config = dict(
    n_layer=13,
    d_model=64,
    n_head=2,
    n_kv_head=2,
    head_dim=32,
    d_mlp=64,
    vocab_size=1024,
    activation='swiglu',
    norm='rmsnorm',
    norm_place='pre',
    norm_eps=1e-06,
    positions='rope',
    rope_base=10000.0,
    rope_fraction=1.0,
    qk_norm=True,
    attn_scale=0.304,
    bias='none',
    tie_embeddings=False,
    parallel_block=False,
    extras=['some layers without attention', 'local attention windows', 'shifted keys', 'gated attention', 'capped logits'],
    init='normal',
    init_std_qkv=0.0672,
    init_std_o=0.0,
    init_std_up=0.0672,
    init_std_down=0.0,
    optimizer='adam_variant',
    lr=0.00413,
    beta1=0.9,
    weight_decay=0.0,
    lr_head=0.039,
    grad_clip=0.5,
    warmup_steps=564,
    schedule='wsd',
    decay_fraction=0.931,
    decay_shape='linear',
    final_lr_fraction=0.1,
    batch_tokens=16384,
    seq_len=512,
    doc_mask=True,
    train_tokens=85220000,
    steps=5202,
    dataset='wikipedia_en',
)
Each number is 200 + 40 x the weight over the matrix's rms, rounded and kept within 0 to 999. Layers, rows and columns count from 0.

# layer 2 MLP gate, 64x64, rms 0.168, rows 0-63, columns 0-63
230,176,213,180,249,108,221,111,256,177,231,153,203,247,171,232,207,221,237,116,163,237,185,153,248,237,255,176,203,178,178,226,256,226,251,128,284,214,150,264,211,203,145,249,179,190,269,217,171,175,167,172,149,193,263,159,204,224,271,133,196,123,224,250
136,246,234,201,269,210,212,190,153,168,221,216,164,194,290,214,232,210,159,226,157,226,172,270,281,189,161,206,210,203,183,257,255,159,242,237,246,207,180,213,180,195,221,201,206,153,193,229,183,206,165,150,170,172,203,274,193,161,219,190,153,243,215,250
258,199,181,169,177,223,186,197,164,208,235,247,191,212,196,233,136,195,171,212,139,204,175,187,175,171,145,212,180,156,193,241,140,265,232,147,205,162,182,252,209,189,286,227,199,254,211,186,206,178,168,187,211,215,140,221,272,219,187,237,217,205,241,192
166,266,267,293,123,277,193,213,234,235,170,229,156,217,206,212,168,213,255,195,138,203,204,207,219,224,281,173,166,168,209,222,200,199,238,212,178,228,251,146,206,216,217,179,156,225,116,272,119,207,229,212,223,173,210,196,161,261,238,229,149,222,148,257
184,182,146,237,211,182,191,257,186,260,225,241,281,139,219,171,182,298,203,265,188,190,158,226,153,187,220,196,182,110,207,242,200,241,157,121,216,247,296,149,207,181,189,230,230,196,153,193,166,225,247,147,202,198,191,214,187,131,197,230,136,205,228,166
165,166,187,202,178,208,232,232,217,203,233,257,255,203,177,180,222,171,257,184,180,156,226,255,176,200,295,141,218,210,222,213,182,159,189,202,206,175,160,212,134,183,234,285,238,221,175,219,202,159,168,184,251,171,130,181,159,213,163,240,250,254,254,209
211,246,207,210,194,190,167,171,238,165,232,199,212,244,245,281,215,259,195,169,232,216,222,272,196,193,217,209,182,220,248,156,204,188,241,158,115,152,117,134,176,287,183,227,167,170,211,258,198,174,151,164,163,132,138,177,169,225,251,223,136,196,159,210
223,174,202,213,183,200,172,190,254,194,215,237,185,249,221,286,226,140,182,142,178,218,179,171,193,210,208,214,89,101,227,166,196,202,265,200,266,196,158,180,212,219,242,228,181,260,178,156,203,248,181,194,198,232,213,230,194,164,192,192,248,171,240,151
241,132,145,206,171,250,181,145,229,233,159,179,246,254,203,238,159,199,175,275,129,236,160,225,194,223,225,178,240,179,183,249,254,230,262,253,223,243,208,233,146,191,174,202,253,122,184,228,149,232,155,253,183,187,155,205,136,249,233,201,177,184,288,206
204,212,156,186,208,188,252,215,187,245,219,216,199,201,219,189,167,217,260,287,174,191,200,144,190,123,237,202,208,156,240,244,228,209,252,213,142,224,253,206,266,142,151,166,163,216,192,241,158,175,185,116,234,157,166,210,210,195,180,222,147,225,219,189
207,163,210,179,178,214,139,184,253,210,251,147,189,164,144,198,232,150,202,185,256,199,206,180,179,248,123,114,193,217,193,199,165,184,188,232,251,200,184,144,204,192,175,214,174,139,197,195,154,159,250,202,210,223,235,171,216,207,239,186,179,276,199,214
228,146,226,229,223,256,160,196,224,245,250,185,203,241,228,227,211,204,200,131,150,215,204,218,246,191,203,203,197,211,153,297,247,168,187,175,135,185,211,248,136,203,148,119,199,171,250,157,173,124,196,156,229,261,174,216,118,226,207,202,196,236,244,248
225,200,206,257,271,217,155,168,207,265,116,173,200,203,165,185,240,255,217,227,265,283,151,229,274,206,252,282,144,229,114,180,179,282,202,184,195,230,243,257,168,246,197,168,204,113,274,209,148,152,190,212,200,196,216,231,152,204,156,230,184,263,200,241
116,182,98,193,202,217,241,157,295,199,163,202,220,195,208,250,98,209,186,242,223,196,314,232,117,226,210,160,90,289,190,222,239,200,228,238,277,194,139,255,192,225,274,218,267,208,158,233,208,145,147,221,187,221,146,204,246,234,211,192,302,153,208,256
103,206,191,251,289,220,252,224,251,198,201,160,277,117,156,162,216,238,207,218,206,183,247,229,146,231,243,157,230,147,185,213,221,187,225,237,237,149,169,183,218,197,227,240,209,167,218,233,125,246,162,198,202,194,168,166,257,268,117,151,273,171,194,187
214,175,201,185,253,197,127,185,229,156,144,192,234,208,220,231,218,223,272,229,314,241,211,272,145,248,154,202,134,223,187,197,195,178,236,229,180,132,174,215,139,214,132,227,210,181,175,170,236,201,149,236,216,249,240,142,184,203,208,169,238,217,233,126
190,253,208,191,158,204,267,154,175,173,147,210,201,250,211,144,185,197,232,219,222,204,210,213,172,245,229,141,240,188,221,175,242,181,246,155,218,214,259,173,223,196,180,225,191,242,138,250,222,191,158,231,153,160,240,103,157,231,152,214,185,182,184,172
154,196,211,221,180,150,237,197,226,194,240,242,196,265,273,246,227,165,243,211,140,142,187,194,142,193,245,189,196,180,194,209,293,216,179,261,308,170,202,248,134,230,235,222,165,185,167,163,188,167,140,197,146,194,227,213,209,237,254,145,219,90,220,172
170,187,259,237,185,126,162,153,245,190,254,311,137,192,134,268,199,133,195,280,229,211,182,198,163,241,147,298,237,201,208,158,225,184,186,197,180,169,213,191,229,232,180,231,210,216,240,185,111,244,239,162,184,159,209,158,183,222,152,227,211,167,182,216
235,242,207,244,227,240,240,217,205,164,190,306,176,258,224,267,153,232,184,209,229,270,116,209,195,190,202,259,251,271,175,136,282,233,196,141,172,194,228,266,219,260,133,184,205,209,229,203,158,139,228,163,261,183,175,168,86,184,195,235,198,188,246,157
165,171,269,223,198,245,224,152,280,120,196,199,180,262,175,229,223,212,216,240,265,303,189,289,221,210,115,276,224,234,168,173,225,221,183,243,156,151,224,119,220,260,186,293,274,219,166,268,158,183,226,207,212,266,133,189,164,222,153,240,170,180,199,160
132,291,236,182,244,158,174,217,249,231,206,200,189,196,195,211,229,273,241,196,246,160,164,191,242,182,255,121,187,204,270,184,210,237,276,103,168,202,217,241,246,124,151,229,210,164,242,231,111,265,210,170,245,134,115,140,240,250,277,262,184,207,232,217
204,184,224,199,245,177,211,221,213,187,148,189,237,181,156,139,214,212,261,219,222,231,215,240,206,160,133,168,143,239,211,222,247,198,181,246,188,143,147,186,171,183,118,197,247,225,208,167,205,242,236,236,174,189,261,197,177,177,240,154,251,256,199,235
201,153,184,297,185,208,209,293,300,163,207,162,204,201,245,249,137,159,252,191,262,216,180,265,174,294,272,217,168,164,197,283,169,273,167,265,152,203,198,192,191,192,169,216,151,162,148,218,174,213,198,178,171,249,189,206,180,214,145,274,179,210,229,167
179,189,204,253,322,196,108,257,245,180,151,203,192,184,224,240,252,185,242,204,182,236,202,179,173,162,191,257,142,171,232,175,214,251,243,129,217,231,225,152,186,236,241,170,230,239,269,123,192,207,175,161,168,185,183,205,160,193,192,200,140,241,166,231
157,150,225,246,153,197,135,178,207,162,228,250,152,275,206,204,194,168,212,194,224,193,135,202,165,283,223,244,177,220,237,275,327,264,205,269,192,186,190,250,252,194,165,230,220,187,247,169,198,186,211,218,157,188,212,185,218,185,207,157,174,214,217,166
171,137,260,249,178,207,130,152,267,214,214,201,166,263,175,209,218,237,218,201,193,143,193,297,155,198,291,224,186,245,219,186,270,286,179,180,230,240,118,170,261,222,162,197,240,97,253,242,88,244,257,252,156,232,161,211,190,208,304,215,208,204,280,214
171,283,181,224,171,232,229,157,222,162,246,155,196,178,273,194,247,185,174,209,215,245,169,208,198,197,242,192,182,259,281,180,243,187,203,153,218,264,159,206,189,212,219,202,160,137,176,230,187,135,239,176,143,157,125,188,229,164,156,205,218,209,263,218
172,214,191,243,212,176,196,236,267,129,237,230,185,199,191,277,183,162,147,264,212,137,144,193,216,329,138,206,224,142,261,251,248,243,216,224,145,182,211,274,177,278,249,142,225,185,198,233,144,178,243,140,199,263,222,200,236,207,255,243,154,166,249,255
238,180,149,203,225,206,285,220,229,174,173,241,131,197,203,219,188,168,219,260,226,208,186,305,102,238,176,197,141,177,158,246,184,238,240,171,280,117,156,223,138,181,190,267,225,211,258,134,174,232,226,258,207,211,217,145,313,189,232,137,230,203,178,137
221,208,246,294,168,213,245,208,203,196,287,144,131,181,243,231,226,150,178,210,223,211,206,223,225,219,269,196,226,191,176,271,216,167,227,284,189,226,192,223,222,275,168,298,172,198,197,233,222,223,183,226,120,282,168,187,244,236,266,195,172,229,271,226
242,211,174,222,217,199,243,169,213,227,265,195,191,231,199,167,180,152,178,189,220,211,214,275,266,147,149,250,229,217,179,138,227,267,236,237,239,151,205,211,242,210,219,192,230,273,151,163,176,205,178,194,153,178,257,222,182,193,243,208,149,194,180,175
169,228,140,297,253,241,132,141,221,194,204,203,229,176,160,199,271,206,191,205,168,217,252,264,179,276,174,239,180,262,181,279,235,156,247,195,226,205,196,202,174,152,174,231,239,160,186,256,157,133,170,194,193,175,166,167,226,244,237,190,240,246,176,209
189,211,264,198,236,201,227,187,227,199,203,190,181,170,256,156,249,274,178,156,180,130,174,255,199,228,189,211,149,150,244,237,238,234,199,282,209,177,250,203,221,274,172,218,187,227,207,214,227,122,198,195,177,167,198,138,196,298,247,257,185,297,223,191
148,221,262,234,188,167,219,243,255,238,264,244,253,204,174,212,211,182,209,233,132,226,189,168,293,179,267,257,189,292,139,193,203,202,233,217,279,228,193,196,196,133,230,278,192,203,146,154,224,162,150,208,140,150,272,189,155,169,266,250,277,194,194,253
213,222,142,263,184,149,235,178,242,141,206,208,160,237,168,169,238,257,246,186,235,174,158,200,139,188,193,180,147,148,242,216,153,232,238,205,210,172,198,192,203,242,202,274,159,280,290,184,137,199,208,172,189,155,193,273,150,160,263,151,165,174,239,257
143,161,236,185,193,208,205,184,251,299,252,211,116,234,159,225,132,278,162,216,182,180,252,187,200,193,205,177,192,197,212,194,239,185,182,190,214,194,166,206,237,235,187,283,195,238,204,141,192,169,203,154,169,211,157,206,119,287,222,247,217,184,176,185
122,138,182,166,258,227,184,203,220,158,211,241,228,212,195,226,286,164,89,256,200,277,172,232,180,197,225,150,186,234,187,209,245,277,230,224,248,203,147,277,169,243,149,193,204,214,176,169,166,122,175,236,148,147,248,183,185,228,259,137,217,198,204,215
180,208,120,243,228,217,232,225,216,220,233,260,140,205,249,178,167,153,223,254,224,234,135,167,208,211,252,224,219,172,225,145,233,222,223,267,156,197,126,208,190,230,171,199,175,143,171,177,140,188,198,148,200,185,205,220,190,81,225,220,235,121,190,114
165,187,151,192,143,234,192,186,209,154,180,211,166,134,169,215,245,130,219,179,165,113,236,220,182,216,221,192,177,202,124,202,212,206,259,212,138,269,162,158,166,227,247,160,263,173,223,214,148,150,177,134,176,182,209,219,247,169,200,158,199,271,219,231
222,160,241,265,153,174,269,212,140,251,216,259,202,190,119,173,181,257,204,231,179,201,278,262,198,218,288,212,226,127,229,273,196,194,211,171,202,277,147,208,145,182,169,215,249,196,185,204,240,159,172,178,157,148,168,174,235,203,140,160,262,195,205,202
193,181,221,206,171,203,185,188,180,229,281,200,217,174,207,240,218,207,181,177,195,169,215,241,206,198,239,165,176,168,173,248,192,181,185,222,274,198,251,197,175,117,209,276,197,150,207,285,189,239,201,211,251,200,249,189,247,182,271,183,206,236,200,148
216,195,254,192,210,138,244,224,211,237,208,276,223,120,188,229,213,201,193,197,258,214,217,170,196,204,176,207,237,308,202,246,200,204,182,235,199,173,115,285,205,274,211,193,160,144,199,160,210,205,215,175,152,190,261,190,198,145,208,167,160,247,297,214
133,231,222,181,234,194,205,162,261,199,149,239,284,176,206,165,256,184,202,241,163,280,233,286,202,187,238,233,156,222,174,172,245,193,220,144,182,220,283,207,209,208,155,235,222,199,173,223,247,232,234,180,256,144,183,189,168,156,214,245,231,190,230,190
114,157,238,196,206,196,175,180,264,145,206,234,191,184,215,227,184,201,247,207,230,272,225,175,129,202,205,202,167,228,272,212,192,244,214,200,165,190,210,205,182,285,133,170,114,198,211,179,195,235,119,205,178,247,177,246,82,263,189,203,249,233,230,195
158,199,178,182,182,273,156,216,219,152,233,195,160,199,264,185,239,215,281,236,201,272,158,259,165,248,194,192,163,223,252,256,230,196,223,178,188,179,216,165,189,266,147,275,222,219,226,105,200,165,176,175,112,237,202,197,242,274,207,178,167,255,209,205
173,181,183,212,232,238,185,164,252,171,183,178,209,261,225,252,184,169,180,176,213,232,209,252,189,284,194,288,185,286,172,179,225,220,174,280,215,206,173,198,184,229,146,278,171,207,174,205,174,160,221,216,278,222,177,171,177,291,154,246,210,156,225,227
167,144,188,208,214,182,236,140,193,193,249,268,191,226,274,206,181,148,161,237,227,139,165,231,208,231,198,206,158,180,172,185,151,199,249,186,270,201,184,172,71,178,216,208,254,257,256,215,167,163,181,222,180,254,179,190,261,220,292,231,180,250,193,154
248,152,243,199,199,220,261,213,206,216,206,216,171,180,137,135,205,211,151,203,169,165,199,190,198,181,224,138,132,87,187,193,194,196,250,275,222,172,257,142,165,157,165,138,203,230,161,250,164,266,249,209,229,201,224,266,208,194,181,271,174,226,230,211
275,155,244,179,170,214,202,284,266,187,226,227,267,257,227,142,159,170,145,251,260,155,146,204,149,212,244,242,178,167,143,177,220,208,215,206,203,205,203,203,223,224,146,159,266,210,269,200,165,180,266,200,192,188,204,214,211,174,197,165,140,213,312,161
189,201,137,211,176,215,230,229,247,190,253,193,179,240,253,273,228,194,208,213,249,192,218,200,169,208,189,270,223,192,156,179,247,235,323,201,182,189,150,193,246,146,232,218,233,149,190,236,178,210,163,256,202,221,196,319,179,169,178,177,231,153,212,209
195,202,268,271,272,228,118,232,206,245,280,204,184,275,167,221,222,151,180,221,145,219,190,152,241,123,184,199,223,189,200,177,236,232,205,195,238,197,201,223,164,181,123,192,258,193,221,117,135,288,232,115,200,157,149,248,192,299,170,174,124,268,218,163
175,155,187,241,213,257,206,191,200,212,238,159,130,161,145,200,264,130,200,178,227,221,128,190,152,264,191,195,167,236,171,199,232,296,229,246,227,146,152,255,258,206,184,224,219,202,258,205,178,153,175,180,123,246,180,216,201,217,189,215,251,248,206,175
133,208,227,206,215,164,195,188,236,196,219,200,124,188,227,207,228,160,190,242,110,246,174,225,185,198,220,186,169,195,217,217,224,176,239,200,241,172,178,230,196,199,134,229,209,188,192,194,229,171,260,210,196,237,165,179,136,192,194,174,201,215,233,179
213,290,191,197,229,270,145,173,194,193,224,198,258,146,255,235,242,232,196,189,134,254,195,248,178,220,226,277,211,186,150,234,236,241,198,237,176,243,188,228,247,191,206,221,237,163,234,167,225,222,299,243,280,185,215,204,171,190,205,235,164,228,216,205
194,168,151,229,258,174,219,216,286,223,216,223,154,198,199,237,135,202,188,201,224,139,148,208,178,242,262,190,240,180,173,142,245,204,271,263,207,106,239,297,161,175,200,226,123,183,245,170,158,221,210,317,173,206,223,166,226,215,238,157,200,163,214,161
222,186,218,172,246,164,146,233,236,231,202,230,168,241,196,219,170,275,293,155,228,291,173,199,218,249,142,260,98,234,225,208,209,175,234,237,232,183,181,198,229,160,140,168,189,185,149,179,206,176,245,144,235,127,219,205,134,177,205,256,204,184,171,202
157,216,149,172,239,160,190,147,162,174,236,212,222,236,179,191,224,210,161,181,225,171,208,223,177,174,160,173,196,202,122,177,230,197,184,189,189,120,250,256,218,263,146,253,233,208,243,209,219,185,194,228,187,131,177,223,233,225,230,238,222,152,205,172
155,243,145,220,228,218,222,263,171,226,229,257,246,239,203,218,106,208,214,181,185,211,217,160,154,258,187,181,185,270,225,185,238,170,281,209,271,219,133,179,262,258,180,186,218,211,104,119,240,186,203,206,158,253,158,165,257,202,176,158,260,247,244,162
178,118,199,171,233,227,158,193,168,252,201,189,146,199,178,210,284,219,189,164,169,183,205,231,219,157,146,166,134,170,175,227,145,233,206,198,192,252,182,280,163,195,169,194,187,188,212,224,117,189,141,196,216,185,180,257,201,214,195,188,105,175,283,232
202,224,258,241,180,214,188,218,192,137,220,219,248,164,196,245,215,206,216,193,125,211,218,147,288,240,221,168,201,251,118,173,284,209,177,256,193,197,236,255,224,214,214,140,237,221,171,175,201,206,80,175,210,126,143,193,160,194,148,180,172,226,276,236
187,259,225,279,186,194,168,165,242,149,215,212,208,192,255,248,203,150,189,218,294,270,252,247,172,194,161,173,136,231,244,178,255,144,196,200,136,153,223,166,224,200,237,255,195,167,249,229,200,161,180,184,191,193,194,143,179,234,207,235,220,199,196,193
171,194,284,215,185,233,155,187,173,217,187,211,143,144,176,200,237,197,171,227,260,193,272,242,195,177,190,156,146,196,176,254,133,198,269,224,199,207,183,239,236,193,199,219,206,208,235,171,199,125,278,175,212,221,165,188,165,221,239,241,220,154,152,338
169,158,222,254,211,126,250,210,230,210,180,197,320,174,184,184,159,225,256,270,210,266,251,172,122,218,196,203,178,188,176,213,266,320,171,184,181,115,287,234,241,188,150,202,266,184,163,162,193,115,179,189,214,156,164,171,216,211,164,174,224,128,209,239